Part of a small language model's weights: value embeddings, 6127 steps.
Each number is 128 + 24 x the weight over the matrix's rms, rounded and kept within 0 to 255. Layers, rows and columns count from 0. Numbers have three digits each.

# layer 2 MLP down (transposed), 576x192, rms 0.118, rows 536-575, columns 96-191
105121096149125160130151146123134113134113159161136142156141091170118116126118068143140131110116146103159139130142100135123134137121084131129155135137124117128133078153116100120134142152123134146156122106129129126124142102137121142119118153127116100119106075120139122103135149151088152132
123121133178126126114106176102126090135115132165093120129186121115117109100136145086112104138095112092169129129117095122151140179124130105121145107134074156112132157101118141147132109127146121069106127120099099165136087184124193119102174115123061133135102135119145096091144114151124181121
111148123107122128146111105114113114163184124083165115135183137150136083143127134164110116121166167131110063139134111091145140111149110144127149130157154087126124116153131107119120135132120129131153140134128145129147143173126097195112114112130110113097114121111127156160128102132093089125
131122139154097108137135138118137134107120161152134078146135079125099142138083120105114148116116143124165125117113053119112141142104089116126106138128138087111054146138081133120144145129151139125116129134123100131161120162131171136186177119116184130152111155140099154158091127131116141140
126124130132150105104113134112098101099151142109132092151128153118096112136113124090141115109115115157107133114158117145112166123153115145130129128108135132151151115111113118130153115118135110136127113138158145098133149147134107121085128109145109149109110146128168117156151101156174125118
118153128110132132150087154151119126111111097102153115131117149149099148133161132146117119108114116124134112100166100140100123127099088107118122117127154137132091103108168125114151142129117167103128184160136107110143125129112126079094129117106163161130118110114129118118121107121149120149
111153138129111150144132132117104119116108139117160147122137130159111106144114150104114094148132150127120098114138159118122130117116095102113127150182128144170146097155133111125087133156118110164153094137152089115102125124148124093153114150107138123111091118161118155126111139149138154120
140139120102120122136116090154131121169135115119140105142092147083079136123142123139127137139144107111111151071129142122120117134165135140130135125088123148164136133088146104135116075137122124121108142142112118094101126111155099125118103119116109132143141117164130133152148156135147109132
110129134124122151129159170141152141121111123142134097124094112139162150135135112124092081082107134119138113161108095150100138146159101134135093122087147128090173126141122172106142129137135076156183172129142131116107108102085129164111099133134124160154119105148132118086145075136115145133
173185092098126096112160091120099124136123091133166124144128168124133144111134149147185160146126160110127103110137128102102147137145136114103137128135146106100120143138117155117171111130102165141113148113106083120160129152115118123129139125116108185110126144113131147154129139116136106128
150156126118126106090162102092181098133103162153162130104102105177138103114132177115098128118135101119107133141170154150150101099138118130162123176134108115110117101117062146153117114093139130131133150080127113139114122136136152133143127110135117127140117116100114129154149105113145130123
156161099111135134109101132156112123098124116130142158075139170103097120115165146138142113138125125097137095139141124113114109126118159130131109108117167125116104108126114136148074108106123143127114116118113126123129106123136131122141134091159097141095176133141164142097156141132130098107
138103109156115150144146175109107091135158138119154163106135085132149122060158068133137112100116102144155129107116150158106184091154077156142154153146139105119099114157104123135161145139112100126123074116105171111136123124129158131135149135129064082122166108171153129086152135135157136116
133157143093159149115136089148143134125132141107137137131166125122113139127122126113150134108118129095092128139105122124141118152188115108129123159160070106092118178100121125103100130110075116131125154154130113173113106150096125144132108169118121108165119139110096143142117077112077137106
077152140100146157131110128112122109145145145102129127134126091121128135116122140114133121118122168129161107116126116136112124155147080164128115130140118106091134123137154104122076158117119131167132161136154112143171170146145077143108128107106112164094168110118138157101164099123145098133
150127109133173068135120074123142165122097125096134139174169100099123158105140124122093119135072146148122182130068176063124103087161088148137094144116142149131135078097083145093092185119098150154120149143118150110147140065079085110122112153127141092102098120121095097118140103149142113112
130102109095153112146146117145122154133154126122138080130135106103082105121120114141171124129119144152086136105166156136130142153122166146124136136162119121145153120174153128135146147072104134125109137141144154132122129105153115155129117154149099120131121139088134140180159104116119135145
088130112087186139114200140141067130156136135112154116159120147154125131138176170125121126123149129105109148116143095109154171131109112137121094136157089154115124109115114119153137182156121126115135113117115110114134092176116096082106113136110133169089136115156132150158143094153146105146
121105097138122170092117121124134156145132121134114087139124124152153126135120116112149125110090126096172172081120145104070111119141105142109150110122140126119157116072114115121154138118118082121164115124074109117093132093096133147115115129149143118129099148142116076146133138183087163107
107122137106149136146129161166142109110118112138135097097098138148124138119131146144143138129122125130111122112114104132125146139104103136130142099120099134048141127139149158138135137092110147089154174120110112186148108113144137184129160112159109153138139105116142126131130108111179145147
137112088133125107135125128122111153104186132097161156114145121157142138138122108153116130078118085127095177123147126099116138110116174155090146138137133130113118116140148163141128128134118127134169155069175140142112122127087113124166074121185174130147146107158077134161153115079136132065
115124110077134115140122156134138135152093107123131108123157125131142137168147143140128156135177095115089120124109120132105122134124129094062125122121152110155130125141160135107141116096084156152120118122132096121145148166102146162131105126116095125123117118146113145110133099135165130128
146112195120109116153149102148089109128134134119179143120094155128076117127163124116142136124137134101115112128129112137145111135134120107140110126098129118126149096155172129142092131131121166108127131126148163112158158123147126124149122089100115144123134121155123181119154128094150117182
163151126145100155098124130136178116133114134126112110146110106130109127119128122104116118126131139143104096160119097108141109151126115086132160156078157176159140128072112173115138114113107140137087108117117124131087104080098157091132137142145088098126107130142142102141125155147149128140
117136166133152091085124129110154151092159115137111103156125166122117154113155113076121112133110144133126154111112096130127135132131120144128145128141107146130126134116110106102099089160123082110174128152117129120124122067122178132117114125169136118104100095136157074119105102147101174066
140089118156093101129113163152118136153148139132162120121120144126099103125138130117140168125117128107138133079151129078176127129136139165147134137116094140108140116167134159148092128126113165082112135113133157115122129118124147112126103157113156126151107111111144143160133137169141118119
131122166126087123141120152134112127137131133116141093117118105138139145154154119119132104156130090171085137134144086139118144140136159139131141134129100138158113153129150141140105112135125133120142130131108092149133125134114122153140121115119119150112170101133109168155122103087152125132
127140162143169117103110130156091084102051126109157154129139144201125120144152123128151160101160116124146167160099115136139151132131096099136132107128135131076105097104125141121060171090094156147133098142081110145142121128122147083104165158154118056077163068144157174126119135122143124115
095158122142116094114135135139114110121097099122141138099121091153149144134170101157146110136167102119088148164102121159099120134095155096100135120164131102144102148159141103144124098114116131157116090129082103122149129147138151136168112176136120146065160119091156139149136099110122109131
152073079151118148152112131084143140075132150113153132144130115089116119113114088101122178126084142125141082115166137073144090152168104162120128168129117155103140121128109113150139148089140092131133110131123113080078121149113118140169108112164146154151087133162156099141126102151133121127
089182135110092124125135138118156138167149172127128087096159135100116102133130103131138098176103148139111130175109141104141144083128123190144118147116114121170139167122146131115098127136070166130134140159121112143134130164116102119108106146085158126138102098108089089147139135117190124098
137120108106114138142130093095136138129144150128098129139125117126179112129131159140096139110127144122135088108115154151111112162109099115137121148129111128152111114132090134143108138098102145152104098142175092140149147152162147121102130121143100123133107129138107128136113154152131098126
122113127126088072128141160097128112111142147152123129135170103162168143155101130062096125103136143130151104146122161161117094181121118176148133160140116123118153147149078107077110096080119087084114060127130153154129124133137152156082122132163104114089117103122124128104133149118030150103
132102104124134133139139158136124135156143132110131153116150142146149148124107130132145085134169119106156144141111136116130125097142170180102091148120121151131140139137116137150090112130084140168120095150144143146105154118139109157167126153160151138158096151105089099141141110097128147118
163201122097173128132127133112139094149101137149103160123136135142148120130096144168104132153165100121159078133136084140102161124149095128159116111132144093131146143086184150104128116121114115108112126158119134124099114129117124141106151112117100134126122135139144137107138138108141106134
093131103178168120100111142110115152124117165154135101184129165143144120124117141103116128171138141151121173083096181086124118095130119097131127173156115119102162172090075171098150119116172123145140099113104141117121108157159105114147105151144140125103110136147105090140150132103095151116
145150085130132141106119154095100103123112108118110111128113143156093150104155137104109151096116115076113100159155102123171150135185124099120144156160138136139127156137089141090138117123165100136166157114097114149142082098150091127100160117178145145133118143113164114122121164148102143101
170119095117124169149164104143139153113141096101135083139116139120143145144088126090137116170128146142163154124128126094129127098140093119123109087109150103091114140140135092104164153111118079109106105132103131133128150082100122181125106183159105134132109158138145150097170155150110132152
151131150107115137109112107114122142135150144114138145146146155157135154153117148152134137162150139130134137115106130130107146127141134124120145137154150095111122155102130106134128127141109098109104131102128130126157169151133112117116110125072130106164121151128077170119163081124100092111
103103168135133104103123101124060132145130139152160119105126128149130114119109120146114115132144097165152154138104156118123137092177090160159125164159116142172139111132111107116116132146164125141109140130160101140127118116162138178214112103125171104112115072142098164133103166104136163123
# layer 2 MLP up, 576x192, rms 0.118, rows 537-575, columns 96-191
125130129132154115131127108121096116187158128125139108119164099070081139120192141149100118093106144119105130165116155100117118169102099170114174150118133082158141129137090112099102124123144133100104170113140178119154080136100139134123137129102113099148117110103183107105115182160125154144
160093097159130119137119129108150125114144137164139134132080139160093121134154096104137120114090104137118111149119099121119105108059117148130136194108147124153119165121154172153148115154146130111101101144125156087111119145112157088158181140130112138128176147106106133178109174124108123096
164157131143189095142106130127124125166130120113173153144120143121103109113162113093085146080125128146104088155130093160113100144109149084113153149103152096148148155103131126120127130149164112111131115151154104104155127116120086087088132112109106111138177142131166096120067171136087142149
117112100139105120115101127141107121104105123096120184112138119137113120143135150141125106143132114140115098157138093134111123151129114110118106130157145138109100146137165133082130135124136156126108144113105125128128115126139156095125123160097120135182131112116154114135118179053152145146
089158153143140126118179154127121131107107108124131124159075102110124134141100160125097086115155147123128125146150152149134117115113115123112126125117155089122128134143102089105123123145140128150126120128113149119132120134155132107154152109133160152093112164123147168077100129143118113173
151160091148141118162167101106177133092134137132113118142107078101135137111154103126063133113093156162087122157153116136124096103115164088127101153097156110130154142119150143103082109149127156146164176123132146109162077186130122140082106109156117113126153133117155099140147119084082090150
150133098118150134179125155104122124099145113107146170161118078151152123152156129131104112102134127133114126151093148084159147146114107150096136126101145117137156158154143099110103132098130140123131159125151143109132125128104116096091114120144119130124091125111147112113151142136114140110
163139136139140099131119157152134122125195114107133128096139121157115152126136117115133119154125136131096125163111169116146085154137138121103161151118141124124112142098122144113143143157133115139123109152130110131124115131179088112133109103125124118118130146115115141170074160086109131111
104124123127167098142135137119138095108143182088166163100132088137144149086158146135145124147104129113120114097120130082109122146108122114091157131079121102134155157174135176145115172093140135087121136126097155153126129132128093104106149108094122154159154100103138164140136099115139115109
108129125141139134176128125133144156167108136104093159158121120095115124089125137124114148069113148118136148093131094113136147139176118075125099146119142122138131133154111115105153096175149099103131143122101136117114170137058111099128108112091190163131105146105125125146080114153106132137
108115094116140116128133160140148108126137125137152124125119120125187112156150131163124109076135155184104098112179098095120110118095161105107126145121137113146097146112108159192158124153129112129156109111109116109133147124141116136111139105118137179123163107163126122145112139109100083093
145124142177134113132134156096116099135153149102095122129122113076144131089197142096152128091117122138148115108129084128099105114126095147102144077113157134113137132166190122117150173118162121137112128129103149127150094174137140132090148095093142156116131091138120100101132181151144069157
174137148186120132160149138124115095131106123113120138109181141134138115122156140132127142130138100138093162100163168134133112162105117110128132102105133128185134158099106145130087072101138150132116149102132086127117079134136095116155117143122105094157124139095129149114123132067124171120
176124124166122114116091141105154126093134142113163162119168137163151112148127088123114157162126095120123122129163108121150123176102134145072154111103118123134100128126160154158166121148155110082121080112116136170092143147118134114159140150133153120161117139098125087162097160110115125098
169120123130155095144109135106115100096137136147074151144157078146142137101111110146128080155089120204123110101077204181084040136139094128113131108120156134123108104120107121137150129127153103096134135140093150092114101114130114117117102126125150158122136119125122159112139148120155124102
125128146200130118127119173120136160127108122127132110114127171084149095137148132116098144123107107126153160126162163149104076165079098132098149107107139124113189115118146140158102146105153136117152110118125170138128159195139132138176143097130118138133153124152170156101121114133107148140
086140130164172149121081163107118118122123117099116115169133119108107170147128133099096132086121160117142093111127170152125071148097096114098090129127170097135125139161095096143138076111167136117100126122111143097139131135112110130179135057121153163108155122166119130127142153152118132151
164128156174110129116139171130109141126128111102123144160178163121122097148116097138115134134068118141119081160138139113071087140118119125113127102117148139141140146099104114160163173125135129096109132164108094123115133169119083108123129106112121150092144127125179107108132148086159141098
081151120126139105135108111155154148143122140139113153146125096102136150118133140133120130115115115120113109150115149135134093107100150120161170154145190085142163148116112103163115108130166105149146120153142146110174107117156140083122126125105091136132157133141131155110071186102113163146
121116140150120166118160116101151136115157132144141180091097168099155133166102126058106095101138099133087128130115108131120097093115137120106150146104127068169075171129168107140101124111141124133124122139146161152152129139139084126111133127108128098135126154152136138120126120070096102089
114133101171116131129106114118136128134121140117134159073093061144142110132156135125130093095139138166134159165144106162103102127117134109131144118143181066084122143162128104144122125124132076120117127148162157114128137144107123131157158141121150144093116117099135158150118114096115125143
093164104117143136142136116121138130100136086156114126133109128144108164154117104096121146119091142141124147148121154132132127113105114153093132152125106133124161161075132157104157144102118094128116175163116117160124107163114158139118132153126080134146148113094121126140133127115110101079
153081146175178123124128113102104096110128120139126122156146124171130123126138122111139101140087106100113129091123140130136105098119126116122133101092139141158133149124128135124117121087144136128113135171100111088121116130092149126143155154114145109098140131105118098134110139130063125177
110113118138129106128123155097107103130119108093160141118125133159136141116118131167125091110047115158106095143116146167143096115162080090118117148099143144139131138107136135073169141137145128127133132133098142089095082144130123094107101087134175163155153154164104146143102124133127149131
123182175130159140106147105129148160125085095150141121121126106098134120105132154139102110121123154127123138100123139142117108127130120127132121122136121141136186151131143101121116133133129118083141152139116136152143124182100151148102117143090134158092133149154099128108112125095104142140
081126131119118092148127102119174161133133121131130124115147119128113106099152107137153138132106157099132106105101117153125149100095112101128136163138117121122134127118144114109168128157132146152100134123171170143106100159144127116087112127132128166168145165146176097125134144154085071099
097145133147197114130134130152140136079115112133164143093139126149081092083163122106111148118120143143133121170107117144096108164105128109120131194126147093115140100135106140067122167100133139126085158130129128132138107143176094091130175084111101111113177144155134154107083144124064127144
116168127179143113080110147113115135117099130116132142100175119140145185151139129127142086107111104123108116163094128153118133133081112102119137147148157119140118135162101179160118122114142155150094144177108129112121161117130136110146139170143121153099105097132151121154126123119152142124
136130080147137100121122136130130151115122111167187183141142105147127117155125110138093151130140126178118114112103149169114106154155135104126171118114155107144132146155114103098067151111149172145137148142156141083103133104123113111123124124079092102093132107133155157132124121071144142185
087160124136135107121136139117149179123134116129148144113104113119111143121151143112070078123120153172088133157168107105133134126130148188086132110203151110171148141179121116161127132100126092128109120127133140129148078124100147121081157102124117139090163133090140133086154104155206130154
131119121174188115161131147079101104095122110136130143125149131156110142128150100119107077131125071177106134130101111117117116141099149088076108113107132134084172114148136173112151133151141126118107177133129117114126090166140102128141134130117118112171152108109094120113153134091142081121
154078111150138131116114150108106095108145154139130128140111124140136149104150127126111095109126182115137120164150127102113120147128111097152135123154118097128138126173122121095121128158148137132080118146183109161094128153153131156089115095139094102133111141150152111110119146138091158170
135134121144133096169095142131109161120102137123154168097086103134110106129178155139135136145101085144124177112155155153132130131114083125146139142175122111144149124133134129163118139076152114122141115119091110136115097139133117069138106138057089143125198128166113136121120145131146100103
139101150128136043108166140119145113079095138141177137060156120139124132129147083147153130145095144151141106138156135114129133140127106123104113159161150100107168122116146103152143167133143152075122098100114158160093093123159094106114109107138119121130121122130094164138100131118167107142
116153108155127134133055153106134149128119123118108164131152118110156103117137085110102134105122114142136115169148121093130120157137119107146127117087140098129142137114141116131145155106154128151139143172090122130134083165077085072125153131094113119150142102115156093091135102133085078118
128062165120160130159114131099121139155144131120127108146126127093113090107119152131142107115094101148128122115125145145101117155133131121103102148089135138135171142142117093112113135139135163153111102132145123131093134195123123125146139119106169114105139140079089168172102156115115122154
157115142161158123160107143081147157172140166154136144164123174100134150128124110100137113102089147135144164138120130118096090131075135116135147122103141065183142164116141122117148178129151125098127102169129129087094144162074106142142169126122123108099181093132099123131111170142113150098
105128082125139096147157132143163097124132090124133154109148087122118117153116100159152133115102146120125077132144098108152118110135142135137094098085143129133153130109106150132152119135130147147126165173118163122107096144142128147126157115087147130117154131152145145157090112114118111161
131136129136136105160124111126109118113093129108108102117121129139106145169151097172125128129151127147082081116125156145113120172125149129114080133169121110160121109090116149153119142113152154140130125132137146134094125089159156135140127109137125113154128135127139157128151145104168120100